Weights of a small transformer language model: 8 heads of 64 (1 for keys and values).
Each number is 128 + 24 x the weight over its row's rms, rounded and kept within 0 to 255. Layers, rows and columns count from 0. Numbers have three digits each. The size before them is the row's rms in percent of the matrix's.

# up: layer 6 MLP up, 1536x512, rms 0.0448, rows 579-678, columns 128-191
# down: layer 6 MLP down (transposed), 1536x512, rms 0.0898, rows 579-678, columns 128-191
up579 073:076157097138095155161089098054163129153143066128141113170154165133103125157098136150139138150150055101089138094147115137148117120114138103099112120094120139142112149137142128128096127094134118
down579 100:109137126111119120181066131131141136153119131159166087110150112126161125114125104167156097142123129125121146156112140161153149106145074073109130135126117103112143132166129098097128178121118107
up580 101:137119086125178129155122080146123135132077110135089103169112125157105131149098126136149110144135138134090119126113101117150113153114173135152100160157081093101108145154121173142087166115134121
down580 101:128099051118143122141139152131135124140137114091136112141172135132115133140112166149156132138131135132118166109102138113145108125114168125168121108140133098147167149130118127133151111151144089
up581 098:120145141102116151172178209123150093146118148073127091142117136093121128151127178144145120120122110105111125115108100113134106118140125116112113101147144165146160146157159124151121146161132134
down581 088:146145134124120141147119154139101098150170148110086124105116108118115143094106141125126153131144152109176150142122149124157150100110200118109151141158154145148126116126160112133139132113117123
up582 105:106109107100118136099182168124148113105146099138103116102102161164148109134100140155119115130168142112086119170117117120187107141114117099112096126140167129130135150160119109114132101171145130
down582 090:118128113146145113109149131144106137147164143136095103111104095132141129100143140130167143072111121093136158115148133138167170173109164174140133168125124138140090135128140089082134102150161070
up583 112:084136090134123114160138092110112135108136118134148163134138076133110149139081099117122112109122113112129139139102170136122101114094113117116161102116104164126122142163114149145097133101156145
down583 117:115112121116150137167094158151169113108170120102145140114081163139136137095113136148139100125103088141120146169133137124120153119131107121124154146092080089134134137105156101093144142116113096
up584 118:126141159157090129136133105150163133131095144165125138118174123095139138130127104094155143119093156122143140100123118112123093130085141135125104089088089121127166162109122130147112121109135134
down584 106:106114091134131121145069147114111102108102139148148111125094114112170107103115126133119156134166090088136133122159113125110127117095152083133137163138113122121156116091133057174114154122089138
up585 105:142114122117139102136148129087128155164126136156155168126122089110148137144130121104098129147168121103130129125130147134179153157162144117114137129131114120139143149125119143133157120139090139
down585 110:123154153101114121161096123098093143147130104165101099086087075151115099101129103147152128113165123134156116128185112104113141121115172104115147146103146125138112124141142125083165158138106153
up586 106:129124097119131166162133111157143126105108137144108160123124110136127125146106090130192118158180128150138143135143140130100138135108157118126146166164122143131095160132133157120109100133148128
down586 103:096081081117126057159136126117104122097131124158076136123160152153105125159170104127145114141155139144142141146149126154129134166136167105163051128141134145118110140162147163115137112148137132
up587 074:133137123141136145117111135093120154135193140174117123128115103108137129165112138136169101167162124128116108143095077129136088153107133184134131078123153120134135150131130087150115135077132101
down587 089:159136112100119122179097163099113121085149127112112121111114140123122128111087123156142200132146120099100122158152136110116120107126089125134146123142174154137128113083176091160111168123127090
up588 095:076127105172070126132150129099162104097115117091132152149067128106090150111088174162116108149117115136116143085153151118157151108121160094164159125123147124139153194124117131151087175105121149
down588 095:110119123142110123129118120153096075139135143130114110085099107117115110138123182122112131126111125136182097114106120129148120121119147171118180128117155121118099151128124175117090116113116091
up589 103:141156112175145119148131090159118111136121135129137105144108145138109103111093101116096131125114134147159076150134109146140124159118157127087129150103146123126151129103115117108120162166138141
down589 103:168120102101112136151117102128100109095122148166131140088110155120118127103165151178074118102119106114137111091166142094116127113099133128079120141127109175128119108124126095100100145146086114
up590 106:092135155111108153104163114150159166152098148157128109113100131143132088139172119098171133175146117102120144108121152129127085115129162166109052139123100135169151139142112125147132134164151114
down590 101:117116122112103115119101128128110113152142146122123164119137159154136142125157112089126154152170123155114154159146164136161104112134124129114090123090161111089127126108116140135151154096158168
up591 106:162164118120121124128123135161100155176136095143158116126111180138159128162096106096122150115143139155106126082126126138139150167140119116080140138142121116094137158094121114103100145165162073
down591 103:160112079173122159133134148120097118133177160102130114124127114190086135116072121138125152131206116111106199103144165140139111128118134172137123140087139184124120156121168145172142063133085153
up592 087:112115092123131108113170185146136120085099104131126076131113160106154136157112096145126107148147100121146124098112102121186134119127126137169167087165163149157148099104123100141144128147177127
down592 109:115079128134102118093100120098116148162135127125104132103132163128170154151145128144164133144138116148118107137126099143132114111144110137133106128123164133114137153112129141121120079137125099
up593 108:110143180102105142126093127151170143170156170128148134094156134132147132154137116161132144117111139098119119157188104106161119090132156097107175152167152149141163191135138103120123128188119170
down593 114:109102112080182127112126114085128137142126129139145115102125173136092095136131128145136116121128122167092102097104095064132110129092160137099107147119109151139153123150145106171062120114117118
up594 102:172114103194135156096132123155155087106132153136115142147128132133099125138160128130118136160130115099154157129113142111095130139106107109146093084105115133141134153125114126135148138138109144
down594 108:115118148159150176132138114126143131131137117132117129141135175137146106126120149112148106125096113061133159091111110141077126146100092094148104118122140112136172151123164129145112117138077129
up595 113:134135086117094115114165139092096085113172109156144110164153158100120162131116129165095132127136140153139133133110121132182091144139168140085149117139118078152131114138151113098115098119131130
down595 104:153121109135091162167127175110167108160141117133094124118090093166109106103104142144135131143128114182084113092146145092150169106168126116155127118172142139116126074128104156117196111127085135
up596 064:126138150113159154104100124106128141096104168105061140141131114172148125147140096131135116138173117123071124117127115125170144140101171160122126135144078104136126132130107137131112146135112153
down596 078:140101106114138170154113137185107121101126114140152102165131097115103117134109123105099153124091160112144140146110129126143132144162111148144096116172182149085102128142148121114126094121097152
up597 104:156080085128102132147108092139111113114139159116115138062161142118154152124127133123166142136125138116158155150123135112119108121171196140122129104116142099113114126087099129119133173164138131
down597 103:139156119101143158122128135129090143142180156156075134176123093094154172149151141157128100119113134114111180123157153144145175128129119141129118140087166168116149133124150153118136159120106121
up598 098:105136128114119119130147112106098117119144086121076126179087133100124137133101111107090093158151119104128134178110132097136135129117147096127112142156097102129128100162139089167104135130185136
down598 102:179173123114133110095130153088128192149136139096134131108148098197151109109129120145152138127140126153109130164096122142138147147064122128096089131150166092150102140153113154121160138136141102
up599 095:105125130138126161092150099127118158147160135101132112093143118120176120136157138069111151178104126098100139137120172164129119177165141073153097138127129158152112113139130095123111118172105133
down599 101:133116122102113122104112136107093133146171133163110128098081114127136134154146083107185121119129141158088137104135190121127127115104138109155149156089142129081124150123139107140106129095127110
up600 101:126121103090108120113190131128101144148101123148085143138118119112125142146095162136134191128117133115129138139115129131143122182096179134152090160125135094090124184200165169170117131103128111
down600 098:154129121111126157087114132129096147198143148162114111138160133099168113130166114184159153145120133120103105143140147151111095129114071134118121135124119153135098128144100132104093115095132110
up601 112:108171145148142080070128135113107092120101126129138135114100131154146148157128115131143109092113137131138109062106171105140137192088080094131110126138121118127155139122150135085124148112152161
down601 099:120126149138094127095151120110145162124119128129112142097124115157147131097128074139120088123122133166116160126158109158114129079112112124152127124118113101088154171160137126088162088126136090
up602 101:105126170118104135147138121151112166117141134148154113110132095159157128123191146123137143148145139070155125160105111148179147171100124103122137126141148107104149121169110120151117149142126133
down602 110:145129111110085112136122122132100116100133134119142128126132114141099141130142135114155129123095142144127128146105137158113151142097143151099092085109145081123125080121091132146162149168141097
up603 061:126126173139159150106168101110147141102121109118118087107130110179091168142138096137120115148123132145133110142132115140118076155109125131122119091125104092130164146104138081135102145148122146
down603 071:116146130128106171125142113110092123163084134158119130128128154067097104106121142143130131093120118119101130171157154117146136118167164168114123150122098133141120150102110130141122101125153104
up604 093:119151109117141087131108141166135130145070115156117140153134101139135189145124121165110114150129114178140177119117163126131128132131124110162154148202119116147157151135133078079122145163111100
down604 090:129187127124128118107129147100114130088135143141116117115117107114149096110094110125132132128146148125108127114069128140123110153136115192148080118158108115126136119064117128113129080079126094
up605 111:163116135129134089094146158132169119084110120105102165146134098121160142114152142123121140167080121138119129129101052133134129088122152115146152152162129086139142117156164141145096133095089120
down605 099:164082151094144096109115121114126104137107097104117137126111129135131121070140136163099147125121138116186147105121141129150102148123168111135176155137088093124107081134116129131122120128142121
up606 102:153089132160152196129135190150151115169149125153111128151096051128126106125112113119117118169135108106138115114120119116147138084113121129145125105057126117091149162118125148147092134147132129
down606 111:151133186145130094145128165158109138143140095113138135136095121120150119119105141127133137122119166060160138175131141142104137110156099159124122131148123133134140097135111146099131072109112111
up607 063:103149140140145107120143107181139143110142135151100117134157144128086131148097126125150139122118119103136136157131115109153123212128144141144087125141081130136122130112149092114111094184142145
down607 076:142128115106140105112148123146109098120124142107201169185127112147170101152096103113115155112123115113097091145110149117153158129129136096152116163131152099111108071130180173161088149120102140
up608 090:119162155143120128141100134101124130107126116131132121132127125157170109149151132166110118151088110151119127119144114148143091113150106100090105144095113059111156107122134103151114090160128175
down608 096:127175084128181149153123119149116118128205130138166118147104099133159141151180137114099116144119090132115134148074137129115167094140131102130128084099121149154154121109158105106143136140108111
up609 108:121127140146118182109127104094148139107153119129120096129095146104125142159105114139090146127142167103089166096137116121118098142136109166113138114137067101134180112155161138105134162127118159
down609 102:128144099180079142092155123116181124118171148173133133138140181113119168134112144129124159105150131142167146147119069117150153140098130111137153115122146148120148151139108114118113120087102112
up610 100:141133137087154125121122117157133100091119098103155089129110056094140144111080158137115140150149135100080136143140165127139101139115101118125136116117112155149140167188150117139100181144127155
down610 103:150134162127129102068169168129176095156144069097163103097116127111163066103128125146154138166136108113131113086115127126133169129120139123136132158113099133126137107112137190111146120148089102
up611 098:169149086144145114166132139145089148144065157114142102148147164106109113113131085129137121135148128117146113146152122141107154115143118130116155123157118154128094110106143142103086115134136131
down611 097:097125094122168151090094146164141151186105103138152103161152139132138127137158118109143143126094102083140127116100089124146107103129091074103109163142124136130122130106165166128131137147147095
up612 086:128095107083096090155134149118117110083115104119121167141107122118128155161137137147150085054148096115143150117101149127137149156119145151125172119131117139112138137190103126154142170149172112
down612 093:098097103155111134142090161133145119045135111110164142139113115144126132088100087097085121111153156131132148111144148141132148140142106134138084097147124109137094092117124166116094133117176154
up613 104:140140140086102123153083095159105094118120102139104100124116159109086111121161129087117106113100155112115100135150129147103114160135095140121127113130076121108155126111175100126086130111109121
down613 101:146130076128122138080136146168146152136137117117109134110149084127159154090154116145136155130140125143137151140109147121147131147159147106147087157103164181100106113132151125118143122120145150
up614 102:124125091119128137143152111158128140134077120107160106129127153118089114139163118148135160128141118112125118114143081114122130143144088112172099120115130094116134150111090175149113148159153159
down614 105:150116100127134124101104111145113108095085173157101152146099140124107133136129093135150142163118126186116166175151123110186092135120149095143128131096107107146114092106133155091129120135157160
up615 115:093120141140118128127119110120144145114121145156080144161150130085158078120130185127160131109115140141129112098155152107182142162121142116138141135154180107130175186131128069160139098167134168
down615 109:135105156092133109147170145126122127133120090147122153127139138162132130137134168102141147123124087144131105114090118140114141117120180113196138198115115144124127151099124137140143158159131104
up616 102:122122164145116100110110149121118122137131148110068124166141089114170126156111152105137102083130107109103135125122134112153127112129114103156128127137188105087124160080133123093139103151132113
down616 097:075163134138127072117140093125091086129112141139119137081156142144142084134161129108127099085102123090156108113087160102137151121095119121112091107117125127089133115083137149117088128115143152
up617 103:140136096130100148132130124129128129125146136086152134086094159137115135150148127165114123087152134158095107146132125157097131141117118122100127110110173156114098160115125099108092099151164150
down617 102:163149122133135141139154161126113150118127128112132098129115131159090100122154102111160114142142115153120093048168102146122138123122139167150162107084158121123148110129163102143106095112146162
up618 095:142117163099146108079157109176132134128124130145135160146144155099114131147084134074108148102146116095139108089143125094189079160114150104107100129122113130092123108102129134120126139164120109
down618 103:168105145162108118100134151116086148132152149093141117114168099117124144135140114139168111132093125156129133136097143154184119112111132151118107127141102102134104124101096147125120143098168173
up619 110:120140138157093111118094133162096117107102108058114131107098156072134153141125127165136120137142143107123132156133154135115092085110161204132102122151128136112124164149150131149078143152165175
down619 105:097110100139147121108134119141127125138125119114132123113108154067131112171106166183114137075103124130161126141130153136074155140116157139097135141133132106153174153139137095113136134132112144
up620 061:155111118132109143161104156120149162157119143138085153129145106122163130136113157095173149143115142130081130121102146125154111169109187132114113114141119076124133160131128111105156083172111156
down620 075:090169126074200134136092140134102105143070117168151097095150140147111179154170114150143069112086129152157158148087117131138153092132085119123137148099146111147128123179124101158127199123126114
up621 089:108111191142125169172158143131108138110160092143102074149144113095143125147111107149109125134109110098177122136131120101132130151150084115125140129154104150132127145136109122118142113102105150
down621 115:111090101168135161113158153162135125156148149080109106074156143132140119157157134107136130121128107119149120113115085099082081108137060170110113146148141140101122158107154102164139119090128121
up622 097:153103138166118098092062092147135135136146162123092176114123127090110131135131117115094179146177122082119148173106099123151124181135152134103166082143133117128149134160133166139112139151153150
down622 106:147138132096144133171090133126125112140147144158091090132123130150107087093136124107071139143091167099097132139116123120168210109127143139129103169148116138116142132133119162154173095122140079
up623 113:106130159178124141108140152133116118108129118159096159133144147119158126159139127082097144086125115125112123088153099130185111098139135130123120197147138119133119118176155132085108152086165143
down623 098:149151101127134152154111101154167145133160152027172087090140109163123116113124102133144122161113180147108124140100096134139133130089151111156127150175154102105090144117151150131107141105112123
up624 094:093133169117096121167173124093113127144113134153117120155177084102129131133141124107091167126164149173089158160112125147122117118148144107154135138146074086109115139163134099166170130156128161
down624 099:161115124143109083109140125138145119129129144122136114144123083140162126080154102114133139111137102129107099133117069087127106130139129116147147114178150145147126107117106102159155135126146125
up625 105:112192132136173146170103135136182095116131103139135151121092141135108147133101128144144161071142165147119119129133125087113105145163112092128135082097147083130115125118139123134137141118145128
down625 092:137133123150179116139145142132130157153163147174100111172140116126131117113181142084130131091170130132115107121110139128093108100119148124111125121133112111139097140134115104092127131125116122
up626 102:107118132113117133087138152165136145105119204129090191145103155103142089164116144128123142162111104120099161112142121145127142175170169130182136151175146127150149128133143164094121131143163147
down626 109:103114159105098144121130136102094111105174142106149124138111123169122096162103131117147123144108129109150154164117164114140169096130124103118102133156080184135110088090115155150138097116108129
up627 107:132118147102076153131139128124101131107115133176111105096133153102170127120152127111196166153107160121115102132137136133131121138125149119118114141110112163117143193135111080092108136113148105
down627 099:097094125135111120136121136140121126100167129125125123081147146100127118147123116137128131125119088128146158116125112116131122135146141114112115143138136108148114108122140102095081101137130100
up628 055:150147110126114147111108113116079187124116094123122088116116181136163137123116113107104099121131141162101128110130160151106125151111161122152124105139129110095117150142119141099133140193148150
down628 066:098138131124103130151132152120112141111090127071114160067164150123162139129166142140161102130130155168113099119089146151132099135091123138092131156099175130066140146136176161097108123110195170
up629 115:111150138137111124117159140132149159174130144095143127144116120089107124146094137131154114126067162133107117119113136114125097105142182167155126138106139090125105103175121114151122148156124113
down629 096:133121143097081119176145137099089105080185145156137101137137148164118130114134153100147095142155139119140082116128162139167153119133122186115127109118150083162136146140125148093168163165152116
up630 098:127146099138167122107125122151142127110123103167120125105156116127120113138174095125176119151123101156093111105126133150141148095139130138117212140118132169138145144142131185169134165111133139
down630 103:106097104110110140133106132176109126124136178134147102114091105170133162102141121148152125131127061115134120122132128127101165124124119139121098137107082139102132170136139108078148137095098132
up631 104:165140088153108185089153156131125135102111124155092112122135160088134144128106083112121129126111116128106133148142121117136116103153131057122126128138116130137106142131125112136089106156145135
down631 088:112128097173096122050119103098158144091133120090193151128134147085157106095116159122177114149143109157121117134110122148160126112134156133147135141117123152146136143076119126140111157152142141
up632 110:105124167133152117135122136128119133129137136124130163133128106132125135121107137170105116113120186121096116146125158145113140099108107098129124092093148143116161147134106119142114138119157127
down632 107:125109117135142130131121093139121146170129107120137084151122120137134142107155139180142126116135094156126158137152127120140089130123117147142144152130171096137099098109108149104102146165138116
up633 095:130145137109129106114137139100134135148150123135107167129095127165136154140095133137100143105134160098148158103095160120135123138105155129117118106138109146142142090122118129180121115096139122
down633 102:141142118126113098121156165165094095142133118152166123089124125103180151122148109124151089142149109135122093136148192089112144111156092115146089146108117128102131158184157105123116128102125107
up634 064:120110118139107154109137125136143091079138150111116135128088147106098130109132121130121121119091135160141146138122098128151122110107130085106138137137088152144149132165137125097134155146156129
down634 074:109161112162174140146118119106110121114132132135159078168089117109098156111139126125173127135144113108083132139145174112116113086128155150115136116126114117146156144141100122135128116128156133
up635 091:108144167134095145120166092146143122130126140117124179104113100132126140116117120158153121112144146179130127125127124067117103147137136077112128106143095122130129106170129097138094110137100118
down635 096:124102099101145100165137148098113124106096117164131143122103153166118105101098133136161125152093132124126156161136123100106114153177132099101113113170103120151138124161143132120147150120139129
up636 102:122142112143135113096134156140173121084106115120151120128113137167139133168161129114129157113178117126083143114104147133113111125114130137122112126113138148138128123130150134166157092156183112
down636 106:106120097152112156102135109109086119134154132114111129138146072165149168134121153107069152149125138144134122140145158116074139145134140123128119134125096087136163150107085112114106143092114111
up637 098:148099198166116114134134123111131083141082134131086139135159107093108161142144147134160136099093113138153131145111101128159122093139119105103091131099148149166121176108118118139157123142153129
down637 101:112119098129136143105125128120139111133148151152135123112158105070116109143139132136125108135125124092150129141144135128105114120149137133106127106145113092149129175115181178101130119136125146
up638 098:116146146152112110079121101135147109160093142104157138113144148143127151158133054150128127120144103085096165113139116109124128157142122113123165151145140155121107175152165133171129102125132143
down638 089:166126113127131128151132123103089094113137145131133120119122108118135150105144107111140136124147110148141098122113126160110142141137117158113114048143117123113097056101135172145104133158128145
up639 089:128120138149092145139077105110159131124121130129072123146166130148150141147132123180120123165125141066152128136133150095129143160122121150119128150137083112105146112114135136092115121136109077
down639 111:088108111124083139162126123112104123120121166165118153154161151129177128111145116132105144161136122119190144112142132170078160079136157130095120147109114163131171112106147156143128169061118119
up640 101:127121141120127146134083113122148140168116103113139102126131134169102147132170114129114131160164159143118105093110092110150146116151144156160161113120122157134151182134134129121147155161153168
down640 101:135127140134118131108170098096089128138135077085094114157115166102127160137124086098151145140133107142139139133172067136140109112154080102126165124143098157137116110141134103117150160129152129
up641 100:098141140134123144078135144159105075104114153148055151115096105122147096115147135110165145112145168138120159153137127156159099160141161118113093119091140170130148124145135129093123110150156139
down641 104:128124135119118126095141143149126141150133114106105124086085160113107136108133161124138128121078123177147121143122114144077190141123136093107183128158107135109156098100120149073103150144132130
up642 101:143134114146099141121145155087116155100120158120140145120112124133125111130144117083131102150134164119123138095149107160146109176134107182161109124113141114138142202110123129108109125150148103
down642 100:089140130119122115125085153079076172092118100098092133125140157134129128097133091180127086096152144137115121148135135122078110095137160094146129075131137134183109081098155145184103097144138098
up643 092:107136152127147147123138153158176143133086076129122144090167102094134139167127164126132170140152164110116138096149114127115114131116149121118092125113113142122084110151129086125131102141128155
down643 095:100110092147177144114126156126139080069118118141146151136118165094121107124188145119121104120151142111109092083111112113124106116115108135129071084132116149116159070121112109085113107125136091
up644 107:092111092118076083096150148124176120117112128127103096116124108108102148101166116123133157136128142164141124131125168093119128163112132113093156158172119112110160123143145088123133115169115150
down644 104:136106135099120132107148130157104099138088080132099154094136151184110172139123126192156140178131136122120164132102145117124115178097130109061116110080130122127140146106105128123092153092161134
up645 106:163109116125140139125172101130187066153117132124131173162152115096142149147124132116098132099149146115134144145151103118132125068134077179141087112083121071125162157160147121157090138117096146
down645 107:124107097135161146144128112117137136120152149062159172116097117104143116069142131167142158150120170100096127143134142087101121083144139126125102156149136130099135129124136135138152139110128155
up646 068:128124146138147128123179096114128173096077126107080138110129122148116129111154133165126139115120118084156104137137124109094145159131157133131094114153181118137171165184126116118144129180185145
down646 083:129138128123122084118131118143148158139165099138146149129123161116130158110118118106105150123127100118098126141161136168112127149100113123122155140124129140149092131165116134094138058127136091
up647 056:113169197084131099138110107116113116139118138117168166148140100119176118117126142145156127150158137102155116147130156097142120146084157174130126108145107074114105166171162084168140123197137127
down647 065:134158103148142085146125161121073119104174140121141160113101149117169106140117104117125130083088128085125119126160128137080123165157140086083097094086156114136132164138123126103178155171100137
up648 066:149121108135151106116107117140150113143100120123107110110157131084142158136139123158140128148182150128121139141123105119163132186101167147151140106135122139097127186162162077121117088167145108
down648 068:101125114108115135135113091118082146139087108138183114159125128139154120122098137172126162108105091118136101147122134135128142108089131138155098105134153110112137105139140083170138139059115160
up649 105:094118104127124194134129116130162183110144099099160131153156162164154173162100152142111106119095114127142110134119080103156124149124135176108111157135111145121147139118143112104119150156127155
down649 082:115107114123159105154083174124133144145122152138099147137114128143125178097147142094155125184150154177089124156105077121148076124107104140153137108155114153109099144074115119108111139081107115
up650 092:107154144097120136160136117162120118095150134115053164156117129176122192139109121162134127115122098107115110125141130132147104134095153124104103101128138114129138140144116117120133112128094112
down650 092:119128091145109167155098106089088097158145122139116146121126138154206107134169103093117151152117115064141150159128106140120100139129071084133105162142128100152156130124167146164166134083089130
up651 105:098110121153095127150142115110101139102117123131130113116130127112089138157132129120155150145107100110114112111148097125137111124118123096139069144176102126152132143143143077114127160156136116
down651 100:117166150095174121119127121101203150155151103117109145128103117154076114095145094127098110079124147130110131100147107118144141102136180144175102129147150104114134110139112143146179115131094141
up652 110:162122110113139107105101158121185154132113159142116142123100117147072158122120133142145148079131155153117131134125154119151119112120107117132154161108125132085107125179129137138116151170115116
down652 106:161123109101103106084131098134143128142078121164124104137138110159119129109175159132150119123190099085098094128132160121113110081171155127116141131129129164158118135140130144129115097132151103
up653 096:133111105123147106114144101134153153144124140151144118113112166182096166115098174116094148122162129131132100141120144149148124114123145150118114110117158099122153143116162094170125154120145134
down653 099:112134135155150126180147178135137135114131141102169137087155152106117150101125119102141093128101150129094130151124125178155133171092159131151112165131144141133113110164110123195092153120100140
up654 112:113120102146117090105180114131129130122122140136136125130132124108132107153091125098148135212126165119089145143154163151143144124148164127111128095162132132111111158140136117125112098155121176
down654 100:138118124126101125201128148128135149147091099192117110141142120150132157132116120143143125158112122151117098096089137129110107147127155136092150091120160156087136123130104127150129137156138122
up655 096:109121146100127102109079142122156113143124130148147120102121145114168130149116152094098150171148134140108141100131176106164113130151136145139091098122106122134102133090122178144144148131165138
down655 097:118154094136127061116092174164117110130124141161141132115124153137127078133130137167165128065162135127157143118134127128138124160105159154124127104162121136133099167102122123100148091136103088
up656 091:145180134079094118154116078140165101138098180142094115144111092121098155133107144124144115155108147125124121119101167131116124150130101161111141102127130098118113065152119126148131096140148133
down656 101:107153133117112132174144142117115161129122116138154131126142135095118112114120151124130152130136080089157128150145152132097179123118157127136108109113137111094124147150124138121099164111125100
up657 092:135084152139173085122134123134121134148141128117157096086105087153058119154123107108154119117132112088100117100123102129153118146095073121179082145129137135109106153129150107108127175100111128
down657 098:152065128143125106134132094094085102129140168137123107163121117136070118110143141090090154110111135097110140104126108153095168155140075128091118165129130171094120113070099115141166148138123116
up658 097:114127100129147117120202125113149100136094151169101132156118113156144141132083137150106118120146133102108124105123102101110103098134102127122153095082148142059112131131127165160131092159137144
down658 100:159140095115127074123144156119122114192080177135067131143124140155133111140147145131133121091137106110180148151111130118139143174126104114109163137103160109097137155144135087125106108122143108
up659 102:129110114171108114111178112108103118125100086103144101164114141127151135160128136150093123133131144117114138123124108125156105113129143098148100126172150068137147121149170105133130142121140156
down659 103:130110137081135090120140128148139148144160137176117140160148137166161118115096100110121089188135144140107153157121121155160108163151164146135094148130153095113132090179128163146146183095094124
up660 095:133130102148121099156125140094119109121086092129139128124150158117094149140110128097153156158147124143115127137151142118105113138152107157178111080089135107086131121126120097112117093136105131
down660 096:120139127138143088133107156095122124162103130130113120151142164171133151116138128131127157108135141172103142141097119151111095145126122187100100136140125145110102117117151116119171111095132132
up661 111:111154171113100080157119121114162147115080136157144099154136115150115148149146091147139119146203128101139094107116140159120144094105167130099120118150132122108121129142131120192125174156185125
down661 101:147126127110118102134132093160147140124118145131145137159153134142129136133114083166101151127160108114153134134125136128102121172134148095111142148091150097135114142134133173150132154147139094
up662 099:116143131167145152099112108151141137143136151130105105127102106111147147159177170076150118169121140115152123124162152130112145155149131097120107104171124200108123117145118152100124081134153155
down662 101:207093121145127166088127164103108152162112136085115098137085145153061125100102115074132094141132095116114100131119095142136146099120140127129152120115141125152085103126103127118128116079109114
up663 099:120129160119116136103118130126129186143116136184156170152098124130146145149172084153081143086161133175152103128152146112127111133114124101151139136154109103127116086097112128133118141151151131
down663 099:127145105132121129147116137107112134135155115131126144148093155160130143137132135138107115124131111097146099094136132160069123145117091118145150131103117083142080118124139119105152129099149148
up664 067:155143141144126149164123137121126125095130159117143114126103134075129137115150105147134137152107118138120123117130156114139085146164139137129121154096083105120148146107125131117129126149135138
down664 080:107146094098130144127105111139118123170147121176104124095146141102138122065142146113180150129132149161148135201120144088115117093156158044157150101155169151123148152174121113120110142112105127
up665 081:132122141130131152144113132093115126140093138111124105123137134171107168142114118142140133121120134135076131124105094090129113122102087111165132152091088096123107122146116127119098103142130115
down665 086:111126104140124149114158145132070149123130116106122138150144134099121156113100102116169134080120123112161125115152176116136112118152181119134123147066144125104109158150134183108109125141151109
up666 100:117105139154105091166081148079143167138119126136121120141121115148108108146105142079093158152162130158098098135142116126152152106177116140146135166146109127149118089114138092103110082158127104
down666 100:162141102134123096131084145152129093165119146135108167084125132125120082090128146103099167128127136164130100145125100152126125098142167098119168125146142108111137122155117105143115116130095105
up667 108:074146106113126125111151108159136144163163149111114092147168138136078143147166098076119091171142078110119120117118140067165131135121184148112159119107114117169103120154130106091123142136123121
down667 103:120157111164161115123129131188121099156120126141109088072166154128131140140159157161116112116130100139104158130116106128142121143156115109119144152117145123143079131112104115092111110142139135
up668 107:131131124133091154142117134114146146145129127116138104147157122116150125122101163114100106155123165151117086101122100112093120142147071125091149150138064138069149120122143152168093169099153132
down668 107:133138154137123150123090105125176128154101165090109114114149130129118112123105081123113147105114140169111169160136118139115153134109101132162123148132155148103120122090105155126113103118119147
up669 088:104142090097113132080132124133191152123117115125121108155108096136170132161102136121115158125107067102119124147072130156132123114148128144074128116149166120134150113153110079135115173176127127
down669 113:103151090113109092168134148116151076124192127109141108125114170132131119144115122102087115141115122106138145139084150164117142134162093095054107098102126103104103114127138121146135169122153142
up670 096:126107107174105187112158137164158148111153130181133146115111115108171121121109105111106103166119122132142140123141142122130125093097032116122140094150074168109143149150152145133102149156111121
down670 103:111103142136138139152115161128151124118146176121161109121114165162143087136125176140165111128118140152087134110115123131119134106122103156113140119086110138119134133090161124153094100117144114
up671 106:139132104137128082117111096160159139101180126097101142144135108170174114100103145141147144126194129140111144150128111175144124115104120121164090126119117135157146117060104132147164167154153151
down671 105:122059142124127147160108151128112097137133143133133154092174144188167165140109154132158107143127173138183148164132140132139127116149117169120151088154099098107147110102090107144105108103100115
up672 090:114109154142104128115152139144096130062084123138118128134133140139098173123147102136092144105172139170104112094122097088157122151131136130120165187089164135195091139122127111149124152144122163
down672 099:127101106109134146100142136095158128101135108134171104133089098138145106136120110108133163147114128110100096151153110159144140138157113163086139125139112162151119143121097131122101128088141125
up673 110:091142115148107068154133152099149152131147114104125114131121160099095143121135120112137109111111131144149139103111117094175145108115140099147140137150079133128124125115155142157160108157142132
down673 107:089134090143098107103139134109120122185145096111148123109121133115104171085128127126106119107159136132130086132098131152144174121089133132133130116110118150115165125113161150132127116108131093
up674 099:154123149122133117149146110119102093136093120113146141093073147142132124123086124153204145135128169141127096086100151103144085123105183143113154101099100132125112088144122112110108103149127097
down674 102:145152133159141140171149098116116132160090116122127091111157144144103117133096107113120149133122118099132101110109128108112127124112193156121127092109122126154145159160137121122107106083156106
up675 114:136151113123122113122141082156142100103130136137166159152129145201147142101115119149105113109112102094104130118134152137129154119109129134158114147139103137151124109115119114125129149154105158
down675 115:121138141145124119153132185130093112144118088103145129134133165146124133171148170126165132123147155086109118146080129127101115128096154130125106108148156108109138148121148157146142138155123114
up676 102:128116109160175097110103119147126125128133106141101132100152152131106142097123103141166108141129129131072126115163169119123118124114121139112122116104103111128138136102132150165115150111158136
down676 105:113146143113146115159113179115127152107171105118115149142088127111156140143155092095162096109095127146150123170136113141110134126182115124124199126111132120155098128130126136138077138159118140
up677 106:105127130139153129140082148085114110113147141134114110121151136111077147131137108150139133085146126121124118154109121104121123121132131144138118116100134112115118175117113119123129126121142112
down677 100:186144095123108133105137114108115130143120155102113086166121141150113141145126128128129152122134113120107132141153147138114152155108099117096117154152108104127111141080136117129090117118113151
up678 106:075157106144105129105137080151109163087129076142095112137140164119112171067105098080165138115154148109147135124095096112120128142128125123128123131125157122131143118150129131138146107155099130
down678 105:123152120085160135094138140182126154147118117112130106133135101110121133091095128163129088147146126139177118137111139091125110092129122147132159143172144117138094106126103072157150185100141168